Weights of a small GPT-style language model, trained from scratch on English Wikipedia: MLP 768 tanh GELU, untied embeddings.
Each number is 128 + 24 x the weight over the matrix's rms, rounded and kept within 0 to 255. Layers, rows and columns count from 0. Numbers have three digits each.

# layer 12 attention value, 96x96, rms 0.205, rows 68-95, columns 0-95
130127132084130108131121110157084140082166098123140084106136131124075138119149171144138197150141081125073152119130165174131135174085094151150173111109134107108129119129127166124123140081112159080167125140134098114162124147101120094161169132080133117066079068149154146113133106145142119100
136110112110119116116143125091143127134142068159164122118140116123118123113112121152087142132166073133114113133108165129148172086098125146118196154169150146141106158147141187111090136105126137131119106067143130132194086171135122164129143153085138123167121099144145120135131151143137140165
128103132123144105167112073165123141138155138117172144109101171093133121123107110101144107076170122148056130124095194119098139132182072172188136129095124110151113168078173177134098128119128174174136120074090114109127097167091101101099115152100117072117123146148134109099125085114161141109
104143115116102141085144115117167108108138124116125123134154129134117119159133124071138108114119190115178143133091142122203112163124104099131127134092120134158106127157137127143135089118100141116107131076122144132134138145128140128139144120117077103118158153126162103112120153146139097129
158181155127131174112178084136172084134126108130156111161139102180123101078124151091135128102138136097081118190124154133155145138097127146146161139137089192162178136116125167091128150115088141124112101107129121072138131162120143139149127119121099122172167153097116092137118128122116088145
129134150166125089130143151166094108184111156095090141137154171154137127109218097112146122091178134103105077174126128143128178082092100178147071141097123089122151098135133122078188159129107092143141171170103150164151139167164089090099126090156114174149114155146080127131141126121082094075
183133085121127124153143122170096131148134099101133132141131097114142151112122185153135104160099137132138121115150137125138157143110124100095132138167124104116137147162137117092113151107151136130121122158143150147113147149096107160110110152095134103084129175140113105162133152094068115197
123136129135133130138122122174134137170124097130141137120092128134130145124131128157136060093155142144150170122110103129135113131124104061160107109098130107138111132069136137131074198123129151116145122127117151118095140135138146077148136109160168136132091135113099156124105148119085124096
121151128129111120143085120147147130155097122174111156101115140138113161141117149147119139125121139145111174154117111121091132155117130163175139148112128129112120131129086141139161102161085174153133146100146119096161117162099096129092100135094127066124138121132064131112132185149124083141
152128119094122123166157072140143128141167108159134115128148113097135118102175126110128082153150125126122107161132140124131122100052099170155135101130113102151162064126172135092112139150180169072097133098090157087152132139066106098148128140121141120103121128139155095132095132126121137140
118128102179129138087093135090120130122109106142137134129115126099092112111149151123144110205161140094108124095134105116135106134138107092135131115124130089161139058116063135139171150119165103081147107166100129109135121120144126084140139127139110181164127116113139114092151107081162117092
105122132119125149167161101156129158145146128127105134133098123136188137085175141129134102156167103133078128134126135156151117115108108124128108124164129131098146101120152121145151170115156100119130113092132097095127111180147137109143133182089071161125125165123118110142113148146136116136
154142094110072189196138128151108071131113149115152114144092129098137143110152092111119148188130111114093147101130122155167111057112079163151098121167116111083147115142102175135113138114105098154177179128093135107119159096144152134147118176107154117154120162095102106124123177113115117114
132164118170150121104126136122113136138125127146152123114135112129148141093091108105123132124124136142153153118110104143096115117140093146164161092117116149157152128177156152129135148139139167165174133089138143180143113139076107128115090136124070148130084111126125145100127104109138133140
125120081122181113139093132123148140140118109145131116109139133073125081150112105149140126157148147178130106112130177111142131098130099122120166142134092098128115123135139157165163113154132100119162130127120134158095109094071088142147156166132125165188149127137171120169094110146181128132
096129140081127149134132078122057166079144161107118126122144130202134139133124143118098104127087087143085166152118062120079163122123079091151128135151140120115098128100108153113149137102126155111152112139128099149156156068178164114157157132123133144183104124145134150162128126176113126181
123131149100076094121142154096108169117117139157085106066121156163115097131134120142150136088143114113133138133131154088115134138154143154107113135146128111103103097134124124158127124146113126181099164124138148151148116126153149160146134137106130157104128123106153134129151186161117146081
103111145080125089145141160102109086187114142081119097148162131153147147147137081092104127090130110190140113128176156131084125144077120172110112060094083122112141172126117140135107097181074152156123084135147149111122101095168101192074135131130132114128170172143110202133161175100092117141
152116131156100129071110158144094092102154086152117113123168114115165153156098128173119102160124110155150127086161137107119140117120153122199119130155133103125220123126119127116110119107171129165102165080107105137133130146107152131107094177132127117119117087144108073127126096134198108159
111131140086138126098206087116170155114102164112108142116110136088123118116100139129183140138120141112122152118162094108143121122134117165080140103147164142134212185103141141150117168111101099114087112116179120084133127151147161066109134141122129140112150125126092163104158070080075120085
191156157127108150134115144150165106117133134130112125149105105096151112122105118127065127097125146141161146083154160138154148108089173168065133135126154173173113156145133152076151104160104142133055114128153090137131160156167110153125133089160125166150140165097134154116099144128113135117
053136105102102120085106177135105137152144149095141142119119152139101146134124108147136162138129103132128148071129131141161118105188172166072120122111145129163081123058115142168151133165152125108083077070158111142107105100170133160187174095135129168105095127142148136127121141086132177167
169140137160151092172149153090110102177119126102105177171149138120150151132113177184194105164163104114125122108093144123131102077124111105138081103138131130158179126178145108141115108089176123175094108154125127087157136123102149151112118121178087106109146159129130141159122126173119168055
118108114143143171152101131116149135117128130187159109115116154095123099100132144166116177114064138134136125123131129142130139119133145145096102107097159113143100149188141067144148106101144075137113118157160097121120135134122114145140146129077120202135109106126183116126147120137054144094
119118141149099081099110160136117086117088168114068072120101164152169120132119119073108126110122115141175157189137120143121098103147134117197161101120160135082110125179134053139116157136112108145118139133132098173133173117113099137094158101074117184146116161082139134142148160163077108157
124107143100102129093111164128082151124151089119149164033130086122158098197159129108109158099140080151119134117126118108114196122160103153114134117089094069087170107105113132149172149184097104123138131145129142158121141117144160099121127104153155109097158158102124114135156123124113152179
128130150117151105133111102122143098104132132152148120113098154119133124117157121167126106082160115091149123089114154097134134165155198118136116087152109186125133094137146143102113131082152088092153139094155061098180130104120131164156122155088071144116115177097120100097116142110164104080
170175130126135145093200139163142136156102161143106092156108145059123126127131145147089160159153123130132109115150092112136140103132152120114138165099121112127136149092170094131108112119117129142167088135110116111150122117105161124148124130078131125170165157124098096119113092138158117087